Each number is 50 + 15 x the weight over its row's rms, rounded and kept within 0 to 99. Layers, rows and columns count from 0. The size before them is the row's rms in percent of the matrix's.

# layer 3 MLP gate, 256x96, rms 0.286, rows 0-72, columns 0-95
096:53 35 34 84 60 42 65 37 66 51 31 44 63 52 75 74 76 34 66 34 41 49 31 55 67 32 61 42 48 39 38 41 35 58 82 80 43 57 56 31 74 56 54 39 56 67 81 28 59 49 58 67 61 40 39 46 60 24 58 71 47 50 31 30 49 56 57 77 32 59 53 77 69 40 28 47 62 47 48 50 63 47 17 54 49 62 53 53 54 52 33 67 64 51 30 73
112:74 56 60 39 59 21 65 54 35 53 81 12 64 48 55 60 35 65 64 27 67 64 49 70 51 73 53 57 56 64 43 48 68 47 59 33 51 62 67 62 51 48 54 63 40 43 41 50 69 44 29 37 73 67 45 48 39 33 55 69 60 36 55 64 67 48 43 60 77 31 21 44 31 77 45 58 30 28 24 31 35 30 52 37 38 43 65 71 43 32 67 35 47 71 37 56
128:79 50 42 61 57 52 36 63 22 52 48 37 35 54 55 49 64 34 25 50 67 71 17 31 54 53 53 61 22 56 74 27 34 25 65 77 45 45 64 39 42 71 61 44 47 53 67 50 58 58 36 44 44 52 51 68 85 53 42 58 31 52 12 60 29 57 52 65 43 71 43 46 46 46 60 80 46 62 60 68 62 35 47 68 60 72 71 45 39 28 55 42 39 54 80 41
095:29 54 50 34 50 47 59 45 47 18 46 20 31 60 64 64 51 55 55 56 54 71 12 45 50 94 56 38 52 40 47 47 55 48 67 29 66 48 55 23 52 42 80 52 34 47 34 27 33 13 55 28 48 57 44 45 69 37 58 40 63 49 25 58 54 59 37 78 45 64 53 60 40 38 54 54 54 44 44 38 21 67 52 59 41 84 53 45 44 30 58 57 23 48 67 37
104:47 67 69 30 45 33 31 50 47 83 43 22 54 53 40 59 56 63 39 26 60 65 39 69 45 42 50 38 71 37 54 47 73 26 42 47 54 53 54 44 47 57 66 53 65 39 63 46 56 53 29 30 58 37 43 99 57 68 27 49 67 47 40 66 81 31 41 51 80 37 38 47 54 50 45 65 36 12 64 37 46 55 63 64 43 69 49 23 62 56 62 29 33 44 60 63
105:45 37 57 50 46 66 65 73 13 50 48 46 31 51 55 54 53 87 33 25 51 55 63 34 72 27 53 55 45 75 58 33 32 44 60 30 20 31 55 46 63 90 77 49 53 64 22 57 41 58 46 43 62 48 53 71 73 48 39 35 53 24 48 61 44 74 42 63 31 44 40 23 59 36 52 36 50 35 45 46 48 49 68 36 32 67 58 44 57 61 33 73 32 59 44 54
098:53 77 36 26 24 81 19 67 47 51 66 50 34 51 37 33 59 45 46 56 55 20 57 18 83 47 43 51 41 34 53 51 74 64 52 38 49 76 55 74 36 68 39 61 57 47 16 35 61 21 40 73 39 37 61 69 61 59 23 46 35 60 55 58 46 45 43 62 43 43 45 28 48 39 61 26 55 52 62 44 55 46 43 65 44 52 39 60 31 79 43 64 59 31 42 39
096:43 34 74 57 51 49 42 59 45 34 30 70 42 59 47 63 51 49 83 70 49 55 31 55 35 50 39 76 27 54 61 27 39 45 37 45 56 63 42 48 37 45 53 60 40 44 66 46 59 70 55 46 42 42 59 62 55 46 52 27 85 38 37 61 60 24 30 40 59 30 34 27 47 49 50 32 55 49 60 11 40 43 83 75 40 78 83 51 75 49 39 69 27 62 37 35
094:51 50 68 31 49 17 51 43 33 31 67 76 23 47 29 58 44 55 45 61 33 50 35 62 68 63 54 68 60 44 63 50 28 51 58 65 50 48 64 65 47 53 62 64 39 54 46 49 45 11 72 38 57 49 28 27 63 11 51 11 61 43 20 47 36 37 47 61 57 40 52 36 45 46 32 56 62 92 41 45 46 49 49 56 49 50 49 43 76 67 42 26 33 71 57 45
089:55 49 31 75 57 74 58 48 76 48 58 71 61 41 57 24 59 63 31 57 62 25 42 38 80 30 91 48 41 20 23 21 58 60 25 28 38 44 44 57 48 65 62 55 39 45 51 35 43 53 57 66 47 49 61 52 43 24 51 52 76 51 51 63 48 37 36 38 67 53 65 34 53 64 48 39 44 26 40 59 36 53 45 22 37 52 54 73 24 84 61 53 50 53 59 42
113:35 62 51 62 55 62 44 29 33 49 55 74 54 50 69 83 47 31 35 27 32 56 52 44 45 44 26 55 52 49 41 30 44 43 27 60 41 51 42 59 47 51 33 43 43 57 59 75 57 60 66 44 39 69 42 73 65 43 59 51 55 54 57 54 47 89 47 53 53 29 73 48 42 68 82 39 72 35 84 58 52 44 33 60 56 46 07 32 43 28 58 85 65 70 49 34
104:66 71 58 60 58 39 47 47 18 57 63 33 61 40 54 51 64 72 77 20 75 54 35 28 63 33 49 45 11 73 73 54 53 59 50 60 37 36 61 48 44 55 67 62 46 70 60 71 72 58 49 65 36 41 70 36 25 33 52 73 21 51 58 48 49 48 66 51 54 57 78 93 39 51 55 59 54 74 62 37 42 48 55 49 41 57 68 45 47 74 55 56 39 70 41 49
101:68 19 26 44 23 34 59 61 54 50 34 15 44 31 62 44 58 55 46 47 50 64 37 53 42 65 47 64 28 46 48 34 69 60 73 42 74 63 61 39 58 40 43 34 41 50 62 62 42 85 47 56 58 08 50 65 87 37 41 34 43 52 57 26 61 61 56 31 59 30 28 52 30 15 52 35 51 44 53 65 50 50 54 28 65 36 49 46 48 43 62 29 65 33 53 42
099:53 38 32 46 24 58 22 38 49 50 46 67 54 55 17 52 61 47 55 38 60 79 34 33 62 48 47 58 65 20 54 32 43 50 51 44 64 54 31 60 36 61 43 24 43 74 82 53 73 51 65 52 67 42 88 28 46 48 61 34 33 47 55 64 34 41 43 28 32 44 75 52 50 36 42 61 66 74 64 33 39 43 71 17 64 66 59 58 30 55 33 59 52 47 67 41
107:74 83 50 34 41 63 58 72 44 54 32 40 45 76 56 62 59 19 58 52 69 32 29 63 54 38 64 50 39 54 45 35 92 40 41 37 63 49 69 70 42 57 45 59 34 53 43 70 34 18 27 50 53 27 44 56 72 45 74 37 60 74 56 47 48 67 61 47 66 48 57 29 42 36 28 74 39 67 39 45 47 62 49 46 55 53 55 51 58 81 65 27 78 62 46 50
091:60 29 46 77 36 61 35 42 45 28 39 63 60 67 49 59 46 47 83 28 26 69 50 25 48 34 51 60 56 41 56 22 32 48 36 69 36 37 55 54 46 66 67 43 59 46 56 46 61 67 52 46 26 46 63 24 60 52 58 33 57 34 76 35 70 38 57 37 46 57 66 40 61 43 50 50 86 69 34 23 48 15 42 76 48 48 51 61 52 63 62 60 58 64 35 13
096:38 46 34 46 40 45 36 67 39 62 35 32 07 48 62 45 29 75 51 67 31 53 59 34 66 50 63 48 40 39 74 48 41 46 32 32 61 40 40 35 42 72 58 74 70 56 75 30 37 30 63 55 73 40 69 32 48 41 37 50 50 34 84 38 54 40 43 82 52 70 59 53 32 55 31 46 54 38 62 77 26 52 75 50 59 53 44 48 28 66 52 24 41 39 39 52
103:55 31 62 30 34 45 29 43 50 48 61 23 69 15 39 66 65 55 50 63 35 62 53 31 47 45 49 59 39 52 33 11 64 65 35 68 46 44 42 48 57 29 40 35 21 42 46 27 78 55 51 59 56 59 27 56 62 54 56 34 66 55 52 44 53 59 51 45 47 55 45 40 52 49 58 25 60 32 22 37 40 36 64 55 60 36 90 54 30 64 32 87 56 46 75 71
090:62 62 51 36 63 36 60 42 37 42 61 33 35 44 44 41 65 66 34 62 34 36 53 33 47 70 52 47 50 80 32 39 45 50 49 62 77 60 38 49 21 84 31 56 33 65 51 63 63 46 11 49 50 55 44 44 49 30 47 40 30 66 37 50 39 80 45 69 48 68 66 47 64 81 60 58 39 79 72 22 53 21 38 49 58 60 36 33 35 19 50 60 34 45 36 44
102:71 41 48 45 56 50 44 49 36 56 53 57 53 41 59 48 51 41 68 35 58 59 51 27 43 54 49 67 54 74 45 53 32 34 22 51 68 53 56 39 38 64 49 31 61 39 74 45 74 38 18 34 44 46 65 45 41 47 52 41 62 38 54 26 18 84 23 41 57 46 52 50 58 53 49 27 84 49 78 59 77 56 71 24 70 58 71 28 25 29 66 76 45 40 53 34
111:50 50 23 43 65 53 39 41 32 37 49 48 44 60 61 67 53 43 60 34 43 52 47 45 72 63 51 46 42 51 74 63 52 26 34 53 76 68 73 65 36 66 62 90 59 47 72 36 53 44 78 43 69 58 32 39 62 31 79 28 87 60 26 69 19 54 44 54 21 51 56 62 49 61 32 45 51 49 32 40 41 47 35 55 73 46 59 56 45 81 60 33 43 66 39 56
108:65 51 65 40 51 50 66 79 61 36 69 61 53 42 38 33 58 47 67 52 27 16 75 44 69 36 85 61 45 38 54 57 54 55 42 67 21 56 65 49 27 43 26 45 48 40 40 64 68 55 57 43 71 18 59 68 66 44 34 66 48 61 72 83 39 42 70 74 40 72 31 42 48 74 47 58 60 52 49 42 59 35 57 49 51 36 50 67 42 53 79 55 51 63 23 62
106:55 53 59 43 50 34 42 72 61 55 31 53 51 61 61 40 57 51 49 43 18 49 49 31 57 60 74 43 91 40 75 65 56 55 33 52 30 50 57 52 43 42 26 68 15 45 55 50 60 48 08 59 44 58 45 80 42 76 59 41 37 44 51 56 61 27 54 59 50 52 47 70 71 70 26 59 30 59 62 37 66 50 28 62 34 74 46 48 44 51 49 17 39 66 26 67
096:49 32 42 67 43 80 61 39 51 46 54 22 50 69 24 56 35 53 76 40 39 53 44 54 32 55 35 75 60 41 81 31 17 27 69 24 37 51 40 38 32 40 29 44 53 67 62 66 53 38 43 64 50 25 47 61 73 41 69 48 50 62 70 49 40 62 31 47 51 82 56 49 51 50 49 47 32 47 58 52 24 40 39 17 36 48 22 65 45 30 52 44 37 29 37 52
096:31 47 55 65 52 55 66 56 49 72 69 47 53 82 66 63 49 32 45 33 64 45 43 54 42 62 62 67 62 27 65 42 40 34 16 66 61 67 21 62 38 48 70 47 30 50 12 39 58 40 33 40 78 47 54 44 64 42 58 41 45 51 40 65 64 28 57 53 42 49 69 56 55 76 45 56 39 50 36 56 38 74 44 41 50 62 29 33 48 54 27 72 44 43 67 00
099:66 50 47 56 16 52 63 62 30 35 72 50 60 61 57 59 53 31 42 18 31 42 76 48 54 61 73 32 43 43 46 56 49 51 42 69 69 44 67 55 54 43 53 31 39 29 53 79 42 37 40 52 42 46 63 44 62 46 66 22 37 42 49 68 36 37 35 24 29 80 61 34 42 48 62 48 20 56 71 65 52 81 12 57 57 54 55 82 62 59 63 52 38 64 64 59
092:22 33 50 42 43 57 65 43 55 31 73 38 71 57 68 43 38 31 40 60 39 31 46 57 48 67 43 42 43 61 71 63 68 14 33 45 42 44 48 80 54 27 79 55 70 46 58 20 62 46 41 59 40 51 55 33 66 75 44 51 33 66 48 24 51 21 66 71 44 45 29 41 35 37 49 47 23 62 24 41 48 64 59 35 63 49 56 84 52 24 49 41 56 60 39 54
098:53 32 55 68 47 37 39 44 43 46 66 85 46 09 66 54 44 39 24 73 43 56 69 60 49 38 55 67 56 26 46 56 17 45 60 57 77 42 54 44 47 33 43 65 46 26 51 56 56 46 44 59 28 29 73 35 41 90 60 43 58 57 64 27 48 30 40 32 46 56 40 57 67 66 48 31 63 63 44 52 42 73 39 31 49 78 79 59 56 69 42 40 42 68 52 62
106:84 51 43 37 39 71 23 40 43 64 49 35 81 30 28 52 50 43 50 30 44 69 49 49 80 83 82 52 62 35 43 61 19 54 54 55 39 58 43 35 60 54 71 62 61 52 37 49 43 30 33 66 41 49 53 54 42 39 59 16 60 59 45 50 35 44 30 62 84 55 50 44 59 38 46 68 53 53 73 47 65 61 49 61 49 64 59 35 28 45 48 34 59 18 79 60
084:45 58 46 35 37 54 30 59 37 72 50 37 45 55 69 38 27 39 95 39 61 74 55 35 44 45 57 28 36 44 61 55 79 46 56 41 66 36 13 71 80 48 41 73 36 72 60 68 34 34 41 60 49 31 46 35 48 39 55 44 62 44 60 47 52 66 40 57 37 72 55 66 57 62 27 76 69 21 53 34 26 36 68 47 57 52 52 59 66 73 47 47 34 35 44 38
098:48 48 50 52 56 48 39 47 30 33 39 33 32 61 63 48 57 69 36 33 34 44 12 58 40 79 42 72 38 14 61 45 62 63 54 66 49 43 32 56 51 49 64 50 46 51 54 60 56 48 42 51 36 68 63 61 52 38 29 61 61 48 66 36 56 59 74 99 53 65 29 49 30 43 54 36 64 55 35 26 41 62 46 38 84 43 68 65 58 46 62 65 67 43 54 93
084:67 46 39 51 40 67 50 44 38 53 64 27 53 51 46 38 40 38 59 48 33 52 39 46 58 37 78 28 73 48 46 25 66 30 30 48 76 58 85 46 53 54 70 28 53 37 42 26 63 27 65 43 39 44 15 28 68 17 62 46 23 79 61 43 46 58 65 54 74 31 67 55 42 62 34 58 42 66 57 41 28 31 36 48 50 35 22 51 49 35 47 68 56 54 43 42
098:53 43 47 65 61 37 37 73 42 41 42 52 48 47 72 77 67 36 25 50 58 45 52 40 68 43 78 43 29 75 44 42 59 45 19 26 52 63 66 40 49 66 44 42 67 56 48 44 63 30 79 44 50 61 36 54 27 51 47 44 66 39 76 87 53 49 62 37 32 99 43 57 45 27 51 40 39 59 44 45 35 35 42 50 56 33 49 33 47 66 47 33 76 63 31 66
111:53 86 67 46 48 48 90 34 61 42 35 64 46 32 57 42 54 71 51 64 37 62 45 46 51 70 51 42 62 54 37 18 54 46 50 49 39 52 49 62 54 48 33 34 50 42 34 71 67 52 42 40 51 39 71 57 50 34 38 59 23 64 61 52 51 69 21 96 52 50 19 70 20 27 70 61 66 42 57 29 61 56 68 62 53 54 56 31 53 42 35 78 66 41 46 40
094:49 24 87 42 61 47 42 47 53 73 52 48 34 35 20 55 36 66 49 63 38 56 48 31 75 65 59 54 44 34 58 56 55 43 42 36 53 68 53 67 65 45 40 46 43 35 64 50 69 63 78 80 41 54 57 51 58 38 74 76 74 32 69 55 63 49 41 27 48 50 37 67 44 59 68 39 86 48 17 51 52 64 66 32 36 25 45 74 31 55 64 51 39 61 75 36
109:86 57 52 47 61 60 43 64 78 53 56 61 42 40 89 83 51 41 52 32 83 61 46 27 52 43 50 49 17 61 77 73 45 36 41 56 43 48 47 63 48 55 59 58 35 43 38 43 72 54 33 42 54 42 75 41 47 36 62 48 57 30 53 23 73 56 73 57 54 31 52 86 47 34 74 43 50 73 70 39 69 72 41 47 73 45 54 37 64 44 52 65 48 49 42 61
095:47 66 53 58 36 38 51 56 66 67 52 34 68 42 52 60 69 68 42 79 76 58 48 60 51 58 61 49 36 65 58 47 41 38 39 14 24 48 48 41 42 57 81 46 19 46 47 47 10 48 31 58 38 32 50 66 49 71 45 43 36 38 15 34 35 19 64 72 41 54 35 66 48 54 66 36 35 33 42 36 25 64 51 36 50 31 71 69 62 59 69 57 56 44 52 35
108:73 40 60 54 26 61 56 40 64 62 63 44 59 74 50 59 58 46 47 57 38 50 48 26 38 62 47 66 72 48 51 24 63 64 48 67 63 47 65 51 55 52 78 44 52 47 71 77 44 65 75 48 74 50 23 62 64 50 33 51 51 68 32 49 66 35 32 42 54 34 62 56 14 21 69 17 53 45 55 28 46 35 54 38 63 52 63 63 43 53 36 99 57 65 56 39
091:50 71 40 51 70 57 68 26 56 70 63 56 65 53 56 51 84 47 38 49 42 57 51 48 66 62 53 64 32 69 47 50 50 52 46 62 63 51 62 32 56 19 58 77 50 54 69 49 47 68 63 23 66 32 55 79 60 61 61 46 38 34 54 70 64 58 44 33 44 27 64 53 47 57 18 25 66 27 56 57 75 48 36 65 79 67 64 52 70 38 31 67 32 24 49 24
100:37 60 38 48 44 50 64 34 52 37 27 40 53 78 67 60 78 71 52 52 59 65 60 69 50 51 62 47 52 32 62 79 85 41 73 27 76 61 42 41 58 57 58 77 14 59 59 58 57 44 45 45 44 31 61 29 61 52 65 49 41 50 44 15 37 64 58 61 46 46 33 63 30 14 46 31 38 56 56 28 23 54 51 29 47 46 64 67 40 66 59 48 40 57 64 27
087:39 35 34 40 53 54 46 38 51 62 66 53 30 51 44 35 38 76 50 31 54 53 41 62 53 59 73 46 43 23 41 23 48 42 37 54 42 44 40 51 63 65 74 56 46 33 51 32 49 03 53 55 29 70 45 47 88 12 86 39 60 72 29 60 58 35 56 51 41 23 60 44 56 47 73 51 58 52 37 44 59 47 73 59 28 37 32 50 43 27 30 48 28 56 42 47
111:38 89 33 65 45 45 39 25 73 82 53 46 69 28 66 71 53 38 61 65 50 57 67 63 70 50 41 65 70 47 38 66 41 40 72 80 55 41 29 63 54 50 32 57 45 60 67 37 69 51 63 36 26 31 42 70 60 43 55 69 68 47 62 43 55 33 57 52 83 46 44 42 54 64 72 50 46 65 51 32 21 28 59 54 24 39 58 36 38 42 64 63 62 63 33 40
101:50 25 33 56 59 60 33 22 32 24 84 61 59 56 54 50 33 26 57 52 41 44 62 37 69 69 39 69 37 51 61 39 70 47 46 64 59 72 57 35 52 58 42 49 80 43 65 42 70 44 53 70 55 87 37 66 67 26 55 49 33 54 32 68 58 56 69 78 64 36 41 45 59 58 69 46 73 55 72 22 48 45 32 44 56 45 38 21 66 62 45 61 61 58 34 39
099:64 54 18 37 77 43 40 59 57 75 47 09 69 60 46 57 07 69 65 35 34 68 51 51 41 65 46 42 24 66 76 55 45 54 41 43 29 63 44 65 65 32 39 68 52 48 45 52 44 63 46 34 74 27 77 55 60 32 37 70 60 40 46 73 61 48 44 47 80 47 76 49 27 41 58 51 69 40 65 45 49 57 36 51 70 43 63 41 33 68 49 58 40 52 56 54
087:66 64 58 77 33 49 32 50 49 51 60 54 45 46 62 51 45 73 46 41 80 64 51 36 60 68 85 54 53 32 48 46 38 57 43 43 38 14 30 41 62 62 28 14 39 65 59 55 40 46 45 62 35 47 33 41 54 55 39 57 29 34 26 51 58 33 36 68 44 59 21 28 50 47 66 61 75 56 54 54 92 68 71 68 45 51 78 29 49 38 64 53 31 47 58 44
098:42 68 60 38 39 78 43 38 45 67 60 59 50 48 53 62 23 37 71 58 75 86 33 41 38 52 46 50 27 29 58 67 79 37 72 62 52 41 35 44 53 40 56 50 50 28 37 34 49 87 40 41 65 50 56 43 50 68 48 57 41 39 66 87 40 56 28 51 82 41 54 48 46 75 80 50 50 29 66 32 74 59 65 54 53 76 43 44 61 34 53 61 54 32 44 38
105:61 37 44 70 62 38 77 63 60 52 52 70 59 44 55 39 06 28 83 45 60 56 60 41 79 51 48 62 45 63 58 39 55 34 55 45 47 35 53 35 48 64 75 54 05 51 36 34 65 33 71 46 63 43 55 62 51 60 68 43 47 52 42 47 30 26 62 61 53 24 54 54 43 51 39 56 63 61 58 36 20 30 80 57 37 46 37 42 57 59 90 46 57 60 37 36
108:39 44 62 49 60 37 36 55 34 62 67 61 46 21 46 24 54 36 49 27 37 62 39 45 29 55 39 55 51 33 44 68 40 41 67 72 33 52 38 32 31 52 44 73 45 62 37 42 29 33 43 48 72 42 67 51 68 38 61 38 69 44 36 66 68 32 48 68 56 57 69 58 79 65 65 65 37 27 62 43 74 63 62 44 61 76 60 72 79 27 32 58 10 61 44 55
102:51 32 47 63 51 42 61 49 53 42 60 41 32 25 59 69 52 64 67 44 77 73 34 53 45 40 66 66 49 47 53 14 43 40 46 65 67 51 47 64 59 46 66 43 69 54 44 37 55 49 74 67 24 37 69 51 56 38 66 72 97 64 35 40 58 51 72 61 64 21 42 35 81 49 53 58 40 49 44 53 61 16 47 44 50 60 15 33 32 51 30 45 53 76 45 43
092:52 55 32 69 62 71 48 45 51 53 49 43 42 64 37 35 47 47 59 62 61 40 55 48 72 42 56 82 49 64 84 44 42 36 66 38 44 53 75 60 22 43 71 51 34 52 30 47 15 25 27 68 33 55 51 75 85 74 48 62 38 18 56 46 44 48 41 62 74 54 40 47 53 55 85 64 70 43 36 36 38 59 35 38 54 37 54 46 42 56 58 50 67 67 52 16
096:62 53 32 58 65 44 59 65 39 28 53 17 65 80 50 50 37 50 40 44 44 63 51 60 77 46 60 42 50 56 71 42 36 66 29 39 66 42 36 56 36 81 44 18 20 50 62 62 41 42 36 54 72 37 40 77 73 47 30 29 36 63 61 39 56 58 20 61 47 62 25 45 39 45 38 43 51 46 76 67 38 66 64 23 66 41 47 72 41 58 31 40 57 49 28 66
100:75 92 34 34 53 40 27 38 39 58 54 23 63 52 58 76 34 70 57 59 63 38 45 68 61 44 40 35 59 47 55 70 63 47 44 10 55 64 13 58 61 57 74 64 65 63 64 39 24 47 35 69 52 49 64 42 41 37 61 47 41 62 57 50 31 67 47 57 37 55 52 17 61 59 40 46 53 56 44 52 16 67 30 29 63 73 47 46 42 45 57 31 66 37 40 48
095:42 49 54 59 32 47 43 65 47 62 41 59 21 39 67 61 42 60 32 68 59 75 47 44 30 51 56 27 41 34 82 31 76 45 21 40 34 69 44 58 58 37 33 24 80 66 53 42 67 37 26 47 32 36 57 47 56 54 60 46 65 76 26 50 62 53 42 38 56 65 55 81 37 79 62 35 47 20 42 47 41 80 15 55 46 63 60 39 50 43 47 51 43 57 59 45
108:48 65 67 41 28 40 45 61 36 40 52 47 49 37 48 17 57 60 18 56 48 21 36 26 80 54 55 51 44 52 00 43 51 61 52 52 28 24 28 41 38 87 40 52 59 79 40 35 40 53 71 60 65 67 64 54 67 52 38 36 47 35 56 32 40 27 52 61 28 45 59 36 51 30 64 44 41 60 37 38 51 57 44 41 40 46 41 58 46 64 76 40 54 29 39 57
110:36 32 66 70 64 28 74 56 79 43 61 28 71 76 44 87 45 61 72 55 66 52 79 71 50 38 53 51 48 49 39 32 30 37 81 28 22 42 81 41 63 51 50 45 60 51 35 35 45 34 75 73 56 52 25 52 66 39 50 57 64 61 55 54 54 37 55 64 62 51 30 44 40 48 64 54 36 59 52 58 21 40 54 42 37 33 36 67 29 58 37 56 64 48 65 41
091:60 46 49 65 57 59 59 45 77 50 63 45 32 68 74 64 28 47 57 55 63 48 60 38 37 74 52 58 43 47 48 56 52 40 18 63 55 24 47 35 57 36 61 29 45 52 71 51 45 37 65 74 71 45 51 42 66 67 48 40 50 11 36 53 51 62 46 58 74 37 69 53 51 37 34 05 27 47 53 54 31 26 49 62 39 58 37 11 64 62 45 45 69 56 34 80
107:54 36 31 66 43 33 75 34 71 58 69 65 63 36 33 37 81 52 13 19 57 39 57 50 65 51 79 62 73 51 37 72 53 48 48 48 56 48 25 34 36 44 59 38 21 63 66 58 68 74 67 39 51 43 52 73 68 41 56 58 31 70 61 56 44 37 40 69 47 55 52 71 60 37 63 61 30 33 63 46 51 52 59 40 42 34 49 51 48 21 53 73 36 59 53 79
101:55 68 61 44 46 43 30 26 33 23 43 38 60 45 33 54 52 53 26 32 42 49 15 42 31 64 57 66 39 43 76 33 50 36 53 52 81 55 39 74 56 46 43 21 62 24 86 60 49 83 39 54 30 66 60 62 48 42 38 64 48 67 59 60 38 42 68 62 34 55 42 45 53 35 45 80 75 48 52 47 42 59 37 43 41 72 27 38 48 62 60 34 45 56 80 44
101:67 58 49 19 81 63 23 53 46 47 58 11 62 75 51 65 61 64 47 59 39 57 25 40 29 48 69 42 53 57 57 56 46 37 34 28 53 54 61 59 44 52 78 54 64 34 49 50 54 55 57 48 28 48 58 19 45 39 58 43 60 37 62 60 37 25 31 43 48 23 44 53 55 75 22 17 53 34 49 47 54 77 55 31 62 49 48 32 24 24 68 44 37 35 52 40
092:51 06 42 41 49 56 48 43 08 20 38 62 51 55 68 51 42 64 51 64 38 53 50 63 39 37 32 60 41 43 36 55 52 46 85 37 52 30 57 20 92 43 34 59 44 88 59 48 43 57 71 49 39 43 31 53 67 57 51 57 55 47 38 41 35 53 58 73 66 48 71 64 59 64 23 55 66 64 60 59 46 67 60 40 47 64 61 33 37 62 53 42 77 69 36 50
094:34 50 63 44 38 52 76 82 36 62 56 36 59 75 55 43 56 46 36 33 51 37 57 73 54 74 41 75 39 48 32 39 44 58 31 39 57 46 46 51 39 82 58 52 49 54 53 24 45 65 27 62 33 74 55 45 71 35 57 41 62 50 52 40 31 75 99 67 46 44 49 22 50 34 50 39 29 53 38 62 43 65 46 44 29 55 50 55 52 46 48 58 28 18 51 76
088:39 99 54 28 28 51 80 36 70 53 58 42 38 25 78 39 51 40 52 63 58 49 42 63 77 29 39 52 35 66 57 44 36 42 52 09 32 56 33 64 54 54 40 53 45 70 59 49 50 18 53 33 61 58 63 54 58 60 52 48 71 43 46 38 65 38 43 34 61 49 50 48 58 31 32 37 63 43 29 64 30 52 60 67 66 56 57 50 61 61 73 70 20 64 60 65
090:68 55 69 46 52 79 38 70 60 74 82 40 48 44 67 54 52 30 77 29 70 50 41 30 56 43 43 42 48 45 54 62 57 36 49 25 38 66 77 42 47 56 62 43 36 36 52 44 35 50 48 51 81 50 31 51 53 38 51 63 80 46 48 68 70 46 53 49 89 37 66 34 43 56 62 43 54 50 59 80 66 36 23 49 52 58 54 55 20 69 24 47 62 18 60 66
095:65 44 32 44 44 63 54 60 35 43 38 47 56 69 77 54 60 71 77 41 50 70 37 49 40 45 34 69 40 10 75 21 36 32 33 43 51 32 56 58 36 73 40 68 50 38 53 67 68 30 65 79 51 64 74 62 55 52 53 41 38 50 34 24 52 30 41 32 51 36 67 68 49 35 35 53 81 27 64 37 20 47 76 42 64 56 46 51 57 42 47 54 40 32 41 49
101:58 63 43 18 58 72 36 63 60 59 57 36 33 21 65 54 46 38 60 62 38 57 52 27 45 73 35 61 34 62 67 91 40 28 62 35 46 43 48 48 60 34 67 64 56 57 37 52 77 80 49 59 41 49 84 24 45 50 45 54 67 67 23 35 45 53 41 44 45 73 38 44 61 71 56 62 48 52 75 49 39 59 34 77 83 43 54 65 40 49 69 37 36 51 52 60
106:60 76 96 63 30 59 60 77 33 43 55 65 34 70 46 62 42 85 55 35 64 51 36 56 59 53 47 47 56 51 94 65 61 30 65 73 70 63 30 48 45 51 55 73 52 46 50 61 56 48 53 43 57 45 41 45 55 63 69 61 52 34 59 64 71 50 66 54 46 57 65 25 55 43 46 51 35 14 57 60 43 35 57 34 80 43 18 52 69 69 43 53 53 69 43 43
099:45 61 64 28 44 34 35 36 52 51 25 56 45 67 36 41 70 88 51 49 47 63 41 54 36 57 55 68 65 00 59 61 42 45 54 39 62 60 52 69 63 43 47 58 56 45 64 33 23 68 44 53 46 51 29 23 65 48 78 49 32 37 57 45 47 51 55 47 22 59 78 55 62 28 49 42 73 30 50 25 79 67 49 62 58 74 56 54 45 45 54 46 75 51 35 53
108:54 62 39 47 28 39 39 31 48 41 58 56 60 41 39 36 35 71 50 38 81 78 36 43 68 64 56 82 50 49 42 39 47 49 61 31 36 52 69 59 38 25 65 52 70 45 66 41 50 52 56 25 16 61 23 60 51 35 40 58 42 72 20 69 61 73 67 46 66 08 57 70 68 42 40 48 61 50 54 33 79 47 52 27 54 55 39 29 55 68 60 49 30 56 42 53
097:54 61 65 28 81 45 46 41 52 40 57 33 41 28 35 32 62 60 73 32 65 66 58 10 26 50 61 47 42 69 27 52 71 28 69 47 52 32 39 75 69 43 43 58 59 65 52 61 47 44 34 37 47 40 48 52 58 59 09 31 31 59 60 47 31 59 53 64 55 34 28 44 74 46 56 53 64 59 34 47 72 12 64 35 32 68 42 59 31 55 58 33 51 53 55 46
104:35 60 40 43 41 38 53 36 38 53 55 79 58 26 40 48 69 47 30 42 40 35 72 31 57 61 57 57 47 16 46 00 51 54 52 51 10 42 56 51 31 50 43 52 53 41 37 67 55 40 67 58 45 60 47 66 64 20 22 42 46 57 58 60 56 56 47 57 45 72 42 47 63 58 80 66 67 58 40 58 80 57 45 26 53 24 76 54 36 33 49 31 61 56 47 28
103:43 41 61 83 32 55 60 61 37 69 69 34 55 43 45 57 25 65 39 29 59 57 75 16 41 67 58 41 42 58 35 53 30 30 11 38 80 37 13 29 56 53 45 70 62 45 51 42 44 43 65 67 33 52 87 50 59 63 62 47 53 60 50 34 45 40 70 51 45 60 48 59 49 41 49 50 49 48 61 64 62 37 18 44 17 60 54 68 59 63 43 51 34 49 66 35
094:63 63 46 91 33 56 64 51 38 45 64 43 53 65 66 69 43 54 23 47 61 54 43 52 62 59 59 75 69 49 65 45 49 54 46 51 81 46 41 66 26 69 47 60 39 41 77 61 53 36 72 53 46 61 34 62 62 36 58 56 79 60 59 71 34 31 34 55 33 32 53 35 31 67 54 38 44 68 32 44 37 41 57 22 34 40 53 17 49 59 28 67 33 74 81 37
104:64 70 66 59 39 37 30 48 60 38 34 40 57 59 34 61 51 57 56 85 37 18 71 75 54 80 47 72 57 34 76 49 74 37 35 45 69 59 74 35 24 51 26 50 50 56 54 50 77 29 61 48 29 54 50 61 63 65 39 45 49 11 39 41 53 51 32 70 38 47 32 46 54 69 55 51 50 60 41 42 47 51 35 39 67 55 52 40 54 55 21 42 82 50 60 27